{"n_layer": 8, "d_model": 768, "n_head": 8, "n_kv_head": 8, "head_dim": 96, "d_mlp": 2048, "vocab_size": 32156, "activation": "swiglu", "norm": "rmsnorm", "norm_place": "pre", "norm_eps": 1e-05, "positions": "learned", "qk_norm": false, "attn_scale": 0.102, "bias": "none", "tie_embeddings": false, "parallel_block": false, "init": "uniform", "init_std_qkv": 0.0199, "init_std_o": 0.0, "init_std_up": 0.0199, "init_std_down": 0.0, "optimizer": "soap_variant", "lr": 0.00351, "beta1": 0.95, "beta2": 0.95, "weight_decay": 0.14, "lr_head": 0.00624, "grad_clip": 1.0, "warmup_steps": 200, "schedule": "wsd", "decay_fraction": 0.883, "decay_shape": "linear", "final_lr_fraction": 0.1, "batch_tokens": 131072, "seq_len": 1024, "doc_mask": false, "train_tokens": 710800000, "steps": 5423, "dataset": "wikipedia_en"}
Each number is 500 + 25 x the weight over its row's rms, rounded and kept within 0 to 999. Layers, rows and columns count from 0. Numbers have three digits each. The size before them is the row's rms in percent of the matrix's.

# layer 5 MLP down (transposed), 2048x768, rms 0.1, rows 978-1049, columns 512-575
093:504516501472487510531447546538472514542481456478504472520526486482513530511496458512461498496506488501543553475500491484495532502520514548542481461455481477531494519509497511543515480500515473
107:486517505528483497527477501505490502530480491499495488533499523518435493487467549495489506499514536485556479497537527516516496479525527490460477512519529481483486470523530471525502495528499492
096:480500530501502512492470521486531527550450499484509533510513546486496512484535555484533501437486549494476515497493477472495485480541459479472489508542468507467476490505497513515492436482510521
099:529516490504491482520483477507513510532476509497495471469530486483526504515507538484540530516474488483504529491492464499482517503493520516538507525517460514506482468513476511522448503483475522
106:503482515494534480485482494512515515518490497494479514450521473503468510533535515501484493499495501478519533538495495502489472492514504475501476519518487475447493482477523487502520506470502486
095:513474514510538511510492484489482498529485504485538535474519502502487424535507473558483486500528489478473494505514474463484484502472506473528498479501495468531487536474464521487468505472476570
104:500519500488504498513505497500477479494480499494472487451552513488518528489540482475517454489496451471511496483476471503524495496511498523473517446527497465514480487516456500486479493493473453
098:526518493469486511489532493435547511535546496540499510495516493484514510503551436482520492512504503467497477483530521472492491523515514470462496512529456508518478486499501520537478546480502513
106:504487531515509508555481545531540532529459509518537500515471454540481533520505570450523544496516497480535497570469450523482493507512525489501516496448509445543492499460495561486504523544478503
102:466503440494538506516491484498474497516450501514513542473469541513475449501497437498510506497494501473511475457511485473487538515487519514476495555466499506541536520536472477525484506479503519
102:477484493510510508456474529489512482537489455492478508485489491500504496481470503488504461543499469494486532485498487562489499528516531506480497527506536497469510507476511462458524523519543499
104:520516484465476483529532503531509556534512487531518504514487502472514499464516424508474535516511494500508456516506483482477515478488536508468524532489472461476522472512438530510524479485499526
102:498493532480474538513504484492485486519534511514492513509511475508512479480488555508488496527508508480480472500532476461522492480525522478523506482469488485482541529514479503532506495533487454
100:499464503488463481518509504534489524524468507473503514508511503512530510507535717488512509479528495486515510505514497539502530508487496521482502497477489533501514463481517450518485482498488487
098:475485495497541463471518499497497539482515526529484464483525508526472490493522541490516505509491444524490446499491510487508460537452498530432507513534504491496458534491492500493474489521509527
095:502510523523520499522512490502551502472516468522475471450502512514523462504487615489518517500477516499498495550517535464529511499454473562509527470528493488480490450488525486471483495510491547
094:491465537490476528498526496525549508489491497529433486535521497504531512538524486452521519445484511549465475472469506508444483484503495542510465494466500475454492497500489451472493524525497470
095:541513494529483523503485517507510495510529509472504533551500484482489520518461489535484513546495502509476488551475451532494512514510456508500523504506535512510506485521522519532482528506534512
105:468508526479511525524475460513503470506500561498512503541526523525527501503502506491514473488572514520530500475492513485501515484512483531498519531521519470490517514517459494519525487493500479
095:460532511472486444490456468486470499484501493496537483516534497510492523480492476496511494477479508495498461500475506485491494521488498514520477542521484518551506474510535531499497482474459518
104:487501512518483554495477529510508545480517489474523489510489482528514516499503535499515488491502498475521491535516494509500532538513540535451503522465496491458471567513473502463467499483453487
098:545550469504541505511468472468463525478515497508490451498519526481520475484465477504478488496509505520508510485448486476495510499449480531542547495457490508500516469491504474520507484517507538
096:501492512506447519522462510516448477519436493525513484504491507491477496493498510469498499486446502451517517478541539519504493549482559490520499530533453450543488501528481540454489540461533495
091:534455504518448518523483499501504468515492527513476480480468516481506507484460554498544478483493525497496513490497502540503466464484482472491544449471491442488499536495508496472508506509486491
104:508509504478495526506485490520498531524548409513519522512546502494508494506486488529451491474508473508506480515529455481475525554465533516532495561533465504545474493519496531490525471503555501
105:467487506479490519475493488506490498491469509534457507496502524507491487462457482469479516482525525467495513448509493498479513477460512477471505538547506540517538515467477466486518524446504507
095:486502528552521458503555526517541499482488516513517518545505483497495514526503599516523515516469451532517529518483526472483484500474512475515477439494550532488474479505504488505516461483527478
103:495517491473508472503507463493504512481504494498516482493443493509494552518530467440495507506512490485533497541509493525531485510496465541497497505455549498490491507501518493508511509463529476
105:473540473498525484521503508492463519527483538513495537502475520471470511509486487509502438472506483491549461524483505487455500513511511545472488502489490531501493522499503526530459522512488496
097:507472533451494449549485500506503459466528572487515530486493471488485489517514478484507518553516522553482528570431496509473492499496469500461466475481514540487548545481513487519482485514500520
100:508501526505526506488463490535550480483492488538484515479536493499497507516513487489526502494477514522524473519492505520483445495512508488477507486501478515482471497516523523499480489493482468
101:480537509480462507501460488482529463480489464459495486466517495536480506500510517530515475513483506527487537478492444479479507518465485480497524490520515522487502522539496527495477497539448515
110:504492512493471571526502479491445502499490484466519545531513440481508490492467455508497497501521500531513481493523489470487491476474528465481476498505533525527533452496468511516486506500500491
105:514503484507520526501473493525476502439507506519522513487513564526509527504469533471505532539475551517569503485495545534474547510470505489515486529502466498508510490520511469493505499491506533
100:540462516501527504543518490516511479496516481465495473492449507515488507491482653463527523522470492494515507540468510493453505513498519511510509541491549496497464492522483533494499480477495465
103:459454516456478519480543484463519485545548507488512538445466478502453514471485542473532519527520493504513517486484494481478487561494579533483506506507472474481493472501510487514525528489507492
106:533530465521471523501499509499529491482507483493556498493484511483505494531500491481504491492496525509498553478527485501485472507499529466486529495458486523517458515518499557528481522469514470
100:505489507544537507490531462484471502490481531477513478481494530486512501470532608517522508504517514501482496493540454512481502473497524507492527466508504504500550496485530562532512501493491497
101:537515504496514507509503527491496508470478522505452502512503508522534552474488510514501473475524493475505530481507544505470514517480507511482542492560477494512470471484529500462503506463471475
098:513500492515480491515503508508499503552529496474461494519463506481486541491500458493488526485538545464516518478525506518457482503510519557495509519534516490521484508507471472537480477502483511
101:478520452458491543509493482495510510475480488476511494491514473560486511546491482520540493492528447456512502523491541479507523514510495520527457556546459520512502520483468550496466532492514517
099:473518496506515521510501510482455510449484497510515524506495505495536481542507467522487489461506486465515575474538521511485524491475522508484499508508470539514522504527475510467490507498490479
100:518523511493489482510521467510520489486489464455505507521527487522480508521459458471503517502519472532529519490471484480463494535501527469495541502455513494518482492521472466526488444540480463
099:516454471483498482476477481481447432514510561496531474478504447489485521478501465551513494483510506505500460505466480421511488514493477506499471486519495542499475506462535447544499461528518465
089:490481451497515517504512442478509471533492457512487465513496505496471494519573511475504516509468568538483477498478499503525532525495524509489548503462503498510487500466454510500505506509430499
100:469509501532466532497513504494508524526488504539482551506515460479468462547522493520450504520476491489487474488528460529495513513489537550444505471505489551493496452557474528542501484503473506
102:552538459536523479459464505530529528503503504527521467486501508456520487486523488473544505500443501499524512492456551500548546526495487491529477522506502491475498533522509485491472454548511451
099:495491529480484467497502504477499495535531478495493479499499456517501493530513496517493496512538486488531525499499498521444470502454487532490485483529520499520469509525465482479490481532480467
095:557528495483542530482504506541530503514472486535516500497517513524492464511519521493541455548502512494498476511495489478494509500491485486492450504488467451541542489459494480486477505571518484
097:522503508501503491491533480461466511465529508521497499483506477546458474501494479476492467499541494510506461468543504515527502470548506511474457469503515462493519508440512531504479540460498485
096:525517515490499485544499539476521498488500495506498507546470505493479520486490463511502528502533532496480544489490483464484489535489466503511506490467474505461526507469468484528531446519517506
103:503505497516522515464509494522494525501480508514542523506488522523518487489520473469573521495534529529505507448510518521489505482498499503501478519525531515512517508509481523489502454490519466
101:505469476512486503469499429503530498527519463514478456486503461495505487514528518495457523495529469516500501505468493471482501484470521536509529480497498490535493483453536501464472549515483500
095:512509486497514493494502520497491478483503499486485471476504496514489540491519783499520542489488520510485485507508498470537480502507523483465543470519484484517484522549487457492467523497555518
105:475470510466444494486486489521517485489508488482485506493518498496521485491490521513530452536525476489525519431492502507485497465490517498447511504553475517499513488454453482512484477495486507
098:457506468529541480487516508513550485499509478457518527474470503499521530488545472488522469500498485471511441551498510510481498522508516498505473527479518415486481521501486493453511488518486545
101:493470543512489534497502524509529524532511496493490523481491516514529517519520460529485520522440484518470474510526472505476430488468467462487479524506500518501516501545526489528520482524480538
096:486490494532506521496452506483462465503554542486507493508493456533496493479457495528481500511500504493523525504491452489477543518502497492486504478517477486495493479499429483516512547488503545
102:509495512478488501481499507507517493482518493489506497513513488469443500517494502504511461532488498534509468499513522529484503479524459501503447558472496530525466497479502508494506496495493464
096:454509527495566470504478470518501490498473512456501519474510504509505486503465447527478491489462502469516535466488522538527567495506502500519513476524530507473478519476517489481498474516514513
105:490467538497497461476502519434504474458550494496539484496508503524499482521487570525458494507523507469512516506536494469529506527470487503534496474470505505478519524490472506501482502503513522
093:508469457531514491494526539528468457480465503524500484465514520492526480464484514502516492537493465512437486509476504464495491481525519543544455480484501497509506496485453516483483484488478512
103:514492499510533459521495505441513553556478508527495498490480516508496483492513562530515501474495514495519465490515505481498568505477536511489451510470468453565485455477518523513483478508516498
115:486498508498542489508490487497500502467521536501474467471500467492490493520515508491543472532527437472484499475471497471504476503528488528576468519523496470508504514479528536518559501476498517
102:503541488507546485508505499519503508462500522508526509484508510502474476507490524492464493521495520472519513468527493505510497474472505428470528497498493469436513478511487467496463509447547518
097:531544504471491520512506513535494547534479488544457499530461494534484511494516552543551537520451518511512564522474514515490481459467491476495526505499502504465530461492462533496461473524513470
098:542482504539489552497498510534498516479516537494524500515472558481507475529495531513481467489497505543476463511475477494467485528494497498503478438436443525503519506498518485504507506483514555
105:505506501506487494521502548496478489516513530482476484474474525506498459536515501552503461492503527490547509474534523489507440512497488542489509437528497461507493514527473466468542479517510439
099:546530463529486497505518523491515506531504487476519469533514480493532534512548472537528511476462537515484495448491518522493510478493470461473485492516471533476497498495542465443467491526524508
100:498519479446558504480509472460511519526525484512511457490491438516531492520468482496518533558498518502496498504481514499466439467522504487524514480474466501500535517503503514474496524506498497
106:515466500436456498493466495490538504511511454433497484533512487481552448487527478487551547578497506513536488527524453529517540521534524489496452495524511471536474480524488512512491508474503507
104:496486489503511550529462491521517534512510505497491538490501455500487503488516502485514470492489503514471468537481470454463489513510499497479501505452523491530487489482469493522529472498455506
# layer 5 MLP gate, 2048x768, rms 0.0977, rows 979-1049, columns 512-575
100:475515526523488495511488537459486515493485526553491529478513501467558479535495497533502492509534518476479538460476483489472445522525526514500485493511513525521466540528516456550509493475504433
102:467546454474535487506514494494496478496468476502525478456500478539494503490488508496517492518496483544545489483500470521509526505495567465489544532468517467499493484483547537500509490481456465
095:474494503500500480533511501472537478489462459493489475462520492481502543523515469509474505469466502465477501516496494484477513515469457492507510576512458468490489473514480511542492501528484540
104:520463521527568523470510482516476501503527497561518468466516474510462498536563495475500476460493507484506506526508465484473518500473559458504535525488446483483449526507536492527495473481501525
093:514497492519510504493501473521466491483516470529465477534513496550464496495475481485489502498492526483501544479508479468456546503518511488529466500505490530503501529502529536525514487465493463
112:539494499538508463505509501508516471516541490518470520548512505489487495520500531489466526510451501537505472445477468509506531523504474493497497479511490485565462515508508473540484522559496530
097:511501514468522453477508471524523426472473522470506549520512482466478509550465481503487488446463487510526503506524489506505494537486476491507477513499469488487496505530473499494496522497508524
103:493481498517539474479503514519515489514475479482464539500485514464482480479505514545501482491554516542512489483523471480515494511496483509491540501493484490483502441529475449497517465502475522
095:500503491485474493494491503487484501502531526542498509522496474435455526526512507477498488504522478489483492515458489530496516492487504506479496527507474464457465512482520526514509487519479495
097:522530504491536524555493484528494479510484494471512513493507526523498531501496468498532531435471525536478503514518490465477527482513505516477466494548514464485524483467490483469496479559473539
101:527480504442471493474485497518471520489468497504504531504514472499498465533472474506506541533487450485506496505513464493506488527477509495483532520521527522529461467495517510499473517482500536
101:499498493486513496529494491516477496517518515482489510490524520505535503514492521525517483497517506490498456504550476451481493512514504478520497507498525462465493491449519507502519504489547486
089:463533481537491506518524515532507504460551504497511514499474504495509496485546475449466465495509511510475489450463501468497505484541487510542515531526423490523531516519436512518513524506489519
105:459546457467523507483467512483502491464496536522470486465514511492509501475511479518505530528497526571500491456508478515514554530547518511496515500520509569487543502520510472478483475546518497
084:514503487535500524535453533498508498446561448484495483506495477492491518478480530470527481519535447507530479492534483485476537533488544510505482514520497485525535503479517480482495492504500534
098:529512517504563505479492514478508503492508482492556528506481557469475511456528489523492505490491451489491462488501477510498522496512471486504506542546527555491521463479514519537486474486520550
094:493506516502521501470494483504534514477490514496530493544486561501531470523481508547524487513485495543549525468484496466533503519523488476469461480505507476546528527491489505501480473474506485
101:506450475527503554499538478479476469516462498499492495494512520530545542539455522477479515440565544548487480473492500479472486509490513467515486476547468491516497485455534480519571459467476522
092:455450517510469510533524531490526498464536528476516469473505533500513497501489514512520553510486468484507540508505485478485486495513495495439509462483479522449434471523480496498517499508499487
100:522515492549507484507518520475530520509488493479471519507508538507521495506501466508473474510463478505453485478453517479525461458511535491483522524494549529455477496553443523476468480474497500
102:513477483489507493477460499504518499474513540482489458476478534451506475521494514541499499522488552510495528458501530491505495504485505514439508466524515491490485484480458503504502513513478455
096:490542523508459483511482476499511526476488539489495526517520507496477485503543488483485539478476493504478518491454477497510496513461463465505524495489461525478496511478510511510489480500514541
092:530498519507480496474477493498484500496512535527539468469433493482508513539461529513498527447511503514508488556472523449503499473542519524513510489532560500475467529499509465458507496510523492
099:513551464511508488505493519487510487512494504524495519501495467502485503462480500550477505510489452518497507493497458479514476459460521510501518509506523516522552513510496465500465494546497497
107:466485465526465541549483505527477543492502467509493487517502472478504493498509489507516490475497545500515452493492504500526548493503464537519484503438490508484518462495523513492525512475465510
092:488499458545513466486490508500507473508526515494530494507525489475503522470493537483533508517487516452479503484509525498439496502532506541549510496514559489502479476522484497489496474512488487
105:487527523508504535501534501529512493444482510472513514505557518465491512497549481516466472510474520511465539551534517507497561492513501477480475430505488467473541497453496491483544469515524506
102:472491505541497491467540513469554465509508520539482500468503485536515491522478481488521460501487500479486482511534486465524491521476517511521489469534487490520503506534492486495501508506550563
096:523535490444505501508544508514523460501472500517507488569476530487484494491503512499514516506504524523467482503509528508506517513505496477437482515533456506443490533497466474496549477501491486
096:552467504528465441487530491523529517485514497477553513521503456482492511490511541505498506492520500527495432470495467530510524492486541492514502530475501525515486505485482508508481496501489472
101:509537505534488467495488497500485513477500516531496534476497500487484499465453489520503489546551518514500491455511509528459507488526481516506520499517511515460484491502524569510519499512517471
110:482477498547488514488509503495452539546545527447475488522485505536523514521534530518493525498498498497451493463510455477515535486462523491490474478492520506504479510514492468536508501536524437
098:518479504471473502498548503533508545514504486493516530525492516527456462510515535502534491482500534507547483504493494459479507478479496499474522484488513491516498510503512506487554499543498577
097:487502532524540512499469510446507546499464506481531546475484460503517525527454477517521488561483504479487509500495540513538445468479479492491517505529509522476496493525503491507476525485537527
101:526487520516532507506454513502516490494499508514496501519506536472516512471516540481526512500487491515532542496494464529521507475512450487487498511471503521497506484478525518507466498476515526
103:483469491530495497487550506499540494472476497533467537503476456503501463503508485517508500508510486531468494495493500465517481504481500531522489493495539480464515500504520554513544489507522513
105:476484560512471524439471463450527546458477485506457516459540519504486557497554536500509505508511487511486515506497516502464474509541516462469472513457447517512516477501554507439465486506513542
096:427478546471462490486529508525485508502493483528558471480506496544530512472486468494513534521504450559471535460511517501522488506489500472493481475480485499482505509503481525522515530536500563
098:519527494493501469455500495500525476446509498523538539495475519549478529461492525511491493488510479541476480547466511458471465499494468535511483502493481537491487508498516549473499494521508482
093:492509488509466530483510490475536503486501540506493504454498505508501528516516510514559480525510480463490462507511503486478510505475530502510472479498527537474506488475515466524481509566475472
100:525473514502533532498501511486450516553466482540556514521496459503486525500455484495483460489502512568503496525480505486469497504490492445512500535478506502528480498476518464501434518518496513
100:513490522496444514506483510446508538496467442557517456453526518509515468512490481511525546485451484525499549507512470528499519504477501529458505476563517503522469455540490508477491520474463483
094:527493501478495456492482509474513539505521461503540470485504490511514529524516521467498523484505498487495469521513519497470471544544487553465546518497474483460482519511495508498513481515521498
095:488488490505507499482559473536478474538489482506513435520492506496514473535441463529491507558509462534517486444489499494509517470506520538508476508507491478468554493497525494481518497496458487
103:479512476503505482514457511494538501528503496509488467488514495524472516481507504496503524507479506474517465475490477498490497508507469473495498462494540505481516534532506494522543450516477483
098:487507465454473449504499496480494493538529512473525494520523491480565526500503493483446524496492496529481524493481514532547492513456513491481475523486470514466446498476466511517488483486507502
100:499490543489525523484486507471460503492474509540548506509489493525525504498506520506498526473498478509495490491531505477521509526526477516479479512497536485467468494474500520530469534530533507
098:511527479518542494510526451517479537499494540517513500530504506497523509511529490489496505490516523524458522461507488496529519501505470495495480496491527522517511496494518527514506533518562505
094:465447541498476481491525524462519495512479507443504491528502498468507486467535494497506489530530514517490496466522474542551490467514516494469442505520505465476470536436460529437479494478482533
097:517517467478491544551526503473528501492501472489469455492520517523472535467492499494511481528464457543462462476507514459528523514449490496489525502520483503490529523482486481509523506498521533
101:492489504527432495537491490504497522460487448482546510473506493493489506506524520525503521496480514550521509521523498506512552492511514498464491503510489499509518521506511495484521489487554509
094:523496488557482478496485513517503481460512500485527531509528519503490501530494512501512499492494458571540519524501503521499492491483502478458491481498466519501519526510511502526519518510524508
092:506529468460518522503526491486495500508520466484485474468504531510511507515544478520496531482471500531546497491494494544496489479498486514508480496514476475496458445511469474515467510503448470
095:490522473508469483515490471548494486431512485538483507457522453496505529482532514475499532544542491538479503511507490505503519492463531487518501515519526467510491485466534523479486487461484501
095:533485494508523521515515518476538503458562519516526542440489512552499497497501519505513502460491518507507513563523583476502510499501511500506474516492466460467463508517501528462537525487504488
096:467464514480470507494518472469521535482455559483524512477552478496491528453518486477546537495486443502515504473483509466497445485502537520519511511534498469494480553485507509510526495521519511
090:495531491507499519479486512517455495496487507531520491537532494471494519514518498460530490451528538485519459493519470503471505512527493514488451467528463478484518477513500502484454518489497526
099:454501513493519487480475500518465490546484509513504487504530469442506479531497489521528463538487485499515486554508484510514523517477510510507450471546519517494543508478522456525479534555516535
101:514518522501505512502514519483563507484511529544485532497514480538516484485435542444502561505531504515540520500504510510439501501499490523522514490518549478449513477475506479560519497520514526
097:493472467512494515520501497523494511481494530460477465436488505471525479487513536474497506511539492547528481475506514537557478500553500497509509513459555517509451504475451541498535501513503495
092:490517490479525540495540512492525498490533467534516465529485511501502502523487519487509542475506502518524508522549515475499515537520533496481444519508468534507513512498533533547457459431506532
103:491510509492518507482536500505567491526511504519511559478492514476511522501522479517471510468552495559495501491505458505462459464512512515479533443533548470487468514480499509458480529495513488
113:483499479501525521463451545510482522512457510540530470502448508510514483503501473536504541521481493496508534472452463489505491431511465464477460506494504486497494520510519473521514551509488472
101:489495508493484542498493517495488537455475477534525528523518464503536538527465500486448484472477536495515526510531494508452537480464519515493494440482499503507497505458476511531505527498485472
092:510480462471526501491498476481537490487513480521482494485494483490515521508480507499491490480530522496504444498554534436508505534509485502518484501502512479435495504534512488509490487519442496
100:462529492493513539495498476498523499532471506502488474491486477532536497492484484529504484509503512521495494477538531514539509550485493504530508492544533475464508484500484474489492457487506500
105:539532481503504494490509516537517491512529513497536494476508480496536494460500491501500527495516494499455519495479535470463465491490523464489530496502521519528468513511462500483509501479508507
097:513499496526485515509522517521494518472471535497472527499499541563460504520519484494531498494475528479507487456496535452521531466513469540503526457525539516491511506486497519524515485491506498
101:513483553497513488505447488472547487486495497510506557492487483486456545477468519518460542506480537511497483515477504477484487501508486475485529520484476491493482439448526555510487460503492465
094:462439486488500489504485503498531520522493507462528509521504530489472482457530510478468510498513507539485506490469491535523498521486482557506491487487517492480498492464508498495485489523505535
108:506503512529488511544471484534461534524474479495516471457502526508504482479504502501487482531497517506501452511490497475493455509468501494493509533507537532488462468454466466497525543507520515
# layer 5 MLP up, 2048x768, rms 0.102, rows 979-1049, columns 512-575
098:493508445500518507513502468511509482495511502483503446521469510508461528473504509514484482465493488498518462509504508502521544492496456503517503528483468499491547520456491516493464524537508577
100:492521441479434530532519502525537533472468523489479466531520504544502534475475522477495491535497507495498454523478456459468504472486489521523462513518518537486540518494541475487521481535523504
094:517504513518529527474475499484452482504458494469491513457500458533532548558503499534465516495496483521486516553490502525506495501493487492541504516528487479490446483536466500490497457514473515
105:496473510512510465437502483520517525504513490538517511490558473487521548535509500468529467488505492523479501541505453468483497495494516507507490467475471523496483488479505493472449527479506526
092:495505531508514509522499519561486563497446489456528505510463500515477477445506524475501527520515547496536484520469463521504482506491451474542506492517486497514470504463503496558523471542504466
109:513532515513505498533519496528476484504455489481483500525542499507504513467517470488529513482521508520564476514509482533505502475530519516505508496517509469529464509486483525493492532519469517
087:489544473475496481493489516548523495468517530501518492512547520514485533515518458483518526522461485534486506479532457513489519534517511500468507476532481435506493477476498494526500478514458518
094:493528471505487461498484508457489488573490490521550475488474530503529495513506501457504495497483500497490510488492473465512549512486485482488487499504547456519547483481498515495473532463504465
099:487500509516525492471479506475500528485487484512490521460495514529521496543524503510495526501508489470490509496503491477528497482533491485524503481499530515506482540533484498466518526543533500
102:476460507475486529467465494496508462510500505499473488533488518492587487487531501500478536490490485491516526462523442500548555513484478525470494521506550493455525514555486521538442501520517533
098:490482526465459531529504505479476539489448483481554477532542452499523468508505480518489496475491542487471516469518507495495500466506471505505473464528486466485519479509494441521522530523496529
095:475495458500488512492492507476494528491489527474515506536469492504556558478513478525509513495463492542521473494507493508525525516545496526467446483471521490485463493508528493503569494538494495
092:547443423492461466491506462495503501554502483477483513545494514576442523507477566449511490515527495458516522442436490489544507499495508523502520488441499504490479540498530473476483530500535447
105:483506575504494516454523514499481464509527482542528528505477499480469425461482543523576487523531426484449524528490460531499523535525443473529512488499504496451487517524489516545499497529523505
096:508493506519525530489476531509524465460507478476450518486507484525503486519495519495513454485495499486553528508528499485508541535479485489525498507506514513533475488553494464509461509514470493
095:478480526526470480457504484550495464485481502500530522525485496481488527531520517475453493459510524506480514450505502506476469515539521511532494488448479519526505512508508501508490485531511529
096:547534510485519526501505505490499504512505471459529516572498526495517467482473485490486527492490460496449506501526456487473511495523536507489519489479538528524528500484532499499481516544490542
104:510447521493501511467500484541505495473506505513485448504501488514557496518441474519493484501551544558463478481545489524504486484462448510513491487538494473465484470475540490511524510515497544
096:520448555548487482509501494506504453446488486533526484453498477520516484493465496529484530537490465518539492426536478479503520507467523494495496520465511513485540486465493530497493495490447499
096:478505523519487496535520466470483493509475486508517507479502497514474517506488510459496488528501496455544463474511513465480477513535514550503501512503511510487522515479478528503493509462483512
098:521537478526488463525499496526464459540511572531506493493498488510474503502502519526528485503517486454484502518547547534449484499430515521457513495487499495493504499476461479507440479545470468
096:504518473449506496525456484462526514523446481529514484461520531512504496453506515470498510523449495519513484496541490521530517541518473496476536510524492439497463465502539523446527525507473508
093:444484458515505489462552484518498483515475504481527449487493488504506492473460535485461518486507502518518517516505498462521500460493498486470523465469501505469495532543488518466507486476449501
099:531518515479539545479507487494524474492504516415544510535512497545531457520482484517493483524448528445533496475494495471489506506503494506496508543455470518504493503468530506505524530541487504
108:469552523513522509472471492479520489476534520489481522529523489508494520445520534472512497466500512515535455483498497530507511480481447525527453538483486514522495471521480484469529515495478538
090:522500473569445485505485554472532506492500502555487513493492508541501520463485485526470508441510514503547527525488550483515517492506512504496535527486480483494497482518505512464493492492509527
103:454509520520494521569497513490429480486535540481507519481496489484469525513481480480526522488465505511522513507524497523469514483500522458510485473552492504535481530448476512507454488475519516
104:507489480434537513492496490473474513477504503470533512526498519441471531489509522547502485497525515520454552507498492516513488459506513515484507494480481503489499482509492505476490514537486476
097:456498535517511532466493502501483482508499464516472492505517453499496520533482474506475500521533492507480497485493525490472532455490500511509449482501480478538462496544486516490489511492472486
096:533484532500513484501510484486476482537516489492477535508480500506485494483494493509519538546507492505498479530465516485483496530532518503530525497510497427487494494490479559497490511501465499
102:518523494512498537475506515473491513506514475478511547469471473474513504489495468546462475539461467492513505492473502493495514463450486476503449508505484511493486516539527535514476468508490520
105:498514474519477519461531505500506548506498501470508516486499470526497466493538494485516458556500481506548436488535498485481477482504511486492514526467532489493514474533466535471496502482500473
098:570536516491467465491480498503520508509481464465506528500470490502529481484528520506510497475520494498495462476532494498502547528491457458483486484457473501494499474486488449486512504532475499
103:514534479506528497517493510549487498521499489466500513509511506551493495530501525503514478496470510491483484517534492537492538500526467510489469514449505465489512469553449571497483505474495488
105:501528533499486510526538468496511496475443459470494503527421491507470528522492489535509470494487523507502488522505501500458496497510515509484523505508467480506487491482578503463541502476507507
104:536512511491515470511461563501535460536536476507479501542519528499502456537450525500473503475551488515489529474520496497526501498478519561497484488478513471510473486533464530496493485483498522
102:504484552481530500482496484466471489532534546490487488478494533451460523486496479510565481543521520508489499470508499486468465490511532484475503536487485529499519522511513507498497457468499496
101:530484515476475483457499476474481531489528485537469455509512533507541497487525475494481536491508501507486486514498540522474506474511517505514544551493493509470513511504504465502460505491475500
101:490536501504492487457532483531528465477537498478499501477502536479519526517511508476528528486532493463493520449517485526485465546523529515461519516550518437493549513491526493509503524511541516
093:473513458498473580485507446494531524504498533472485496529554488539508507496536479495495490443502503501482507508473501559486476552522492504503477488505422482427508527528534473525469506488494509
099:492474499502452477495479504476483484491471529507494495498510509475542485503549520483503507470457511519484497513508557437508484547508494521535490494475507508470486510525484489491520438463550528
094:534504540518471451490509445460541474503478531537499461493486499489482535505510524452518487523457463494525494516517492448532501481499495508489524537450527491507514494502490478529524468523480483
093:524502493472505499512541483471477500518475494500520449533513470509504477460523502530531446484497503491483470501501465524530466489516471497471509508532528529512522473487454489488509482495524519
096:504526487546459530487528530493528501508547515493532548485506518479477493486529531512507471459470466480493542488491493477493486494488503495539531464499486511533467525467502477490485536487512529
099:505514505491461483487520487515498481492498545471489496492521457538542488496502536505506542518492505482534536504488478503526478448491504534517547481487464516491507465523559553451451494544508444
103:484559515509515507463533504523522495474485477533510547513484503534475462483478470530535425516480504476532488495505494498477488468489483494450473495560503494508500543510484520477470549490478504
101:542495487512464480521491483510528500509524511477482514525547482500478528462541532504482507481517502510556521492583477542487498496478515517491476512512511495451509517508517498450496505501519482
093:514533481465505530502514535506478507505495507494496490506501489470489488546498470500555495511534479499519444553496489493500509485488519501490482493519532498443503475495547459489530554498519500
095:461461514548468499484512480468501506473475480482522499482528519523489515513469472436495571495514427540461504463485546521498492445533457490461485509493492456470516529464478510455477492500506551
094:479545506545500491497520490518505509480502497451517471487481474494483539499488488457473504473465493510484506488521515472470514505514517533489488503489493453497461521525518493509523485482503495
102:468522510482568504464478519520501509490485515552514460526510498565503515505485526510466485494465553519504477482521525522483483500524484514530489531508500524460458501470488511519525511510495495
097:518475466519493528506534556513536458505477494541524502497541486538503472555522498512480492507515482514541489469515519494507541511544517473515481533448495510517481463513492488520479543530495478
088:503509495512543534495484521499498522486447528459514538544469495526497531492489521479521501473482526509514515530420471435517487468488548504456517498515501529500509550506509486507477541515475533
100:479516459502535471494490482496529496494482489469496502517509549504521500494531489503494479482509489516507504487516510504486477521497478505481499501480513495473494528515511535508525499547493527
096:526458495510478535520517505450495478467502467532506485470543485502512471467539464489458449489501527466531519556537505537497502494478448542496486514520465505513472533472517517515454506550488510
097:477462539499510541526518477485507481506500495504509527461498483490486539500503515512493567492499476469502502511471491547479459479500499496487526497481459502498505513480448495467456501492519496
099:471485522537516462485511508482491463457516483477498476490519486515550495539555494551521502517523506535503471466508497511513511535560459508521497471493493473501517509483505529472560524563470531
099:479488490543481491482490521443472516504508461495507477496479476533538493540496474505503512484463472481531508498512511557530551510488508500555492529521531538487501490524482512499488506472509518
103:480482453496487498482500468536543522523516491493541533454506501450496486538487504507455534525503458535478503519526498503539506516503472506541483468506534504483529519499530505524493558499510496
094:503533483459476494500524482451481504472462504462484457516534482484488449467487518524485486534475469525461491479557468472504491502517506491481528508444517520550482478504520462509508458516500494
092:472479462501478523474527466479477520500533519453456511487511512484475487465477471482490498512507541448514448503476482503514523487471531471536504501501486494482518515495540489473521530491477472
105:474523495523466491557513525491489532501492513488534499524494514491454476504501482492508493488529512494539492502502490526514494530510500541492453535505522543546497496487518509508582469463506474
112:499524514509535455503461462529499468466499460500513503477501491514524472485490508501555489516496474504484510471475500486495455484509484540460497516524482487469505467473536546501480485505498524
110:528538521530486539533508536492526485473516538515457474508504472517496475466520518440530512525529500528558487527479461468495472478476516486487480540507504484521514527517500513470478532524517528
094:486477507520481506502495492490505530502443494526521519510509487497517531508513499484513487502522506479482512501491546508459519469522501453486534533510471493492479495490493527497514532458490508
097:506521470530453525491508494501527500496466488530512506479495543502458501510481483507459445531496464521537540499515516476514482522455521459494541497507500501499491458498547484498507495490510467
105:517473529499499531508488516512518455467508531500460474501477557490520513510507498486502481491495536551492537514500517495459490486527523476510525515519498498512485507517540501519463506488532447
097:486511481528495498525515497550493473478511535489507482493514528486486510525540488477528500482481565463532551536483502502520526529489463488482497482486500488529518490519505491501469517529507478
102:468531485474535538507471531493473493470515480482500477508550463508494492496461514512509497531509501486554496518510497441485467516506492522485486552477454440486521515475502495549548519495496472
103:453521509492488459536417539485531562486491508472526503489497522510479492553479518542509506486508446511481534486484541489492519521542468519463504477463454536537498522484450527492474434494487480
105:420445522481528489536442474534521502523473497489481504503513495481472480512504489478473475541485494512496543491506465484533466517516487530479470493490494500490522498480534513489463498481485510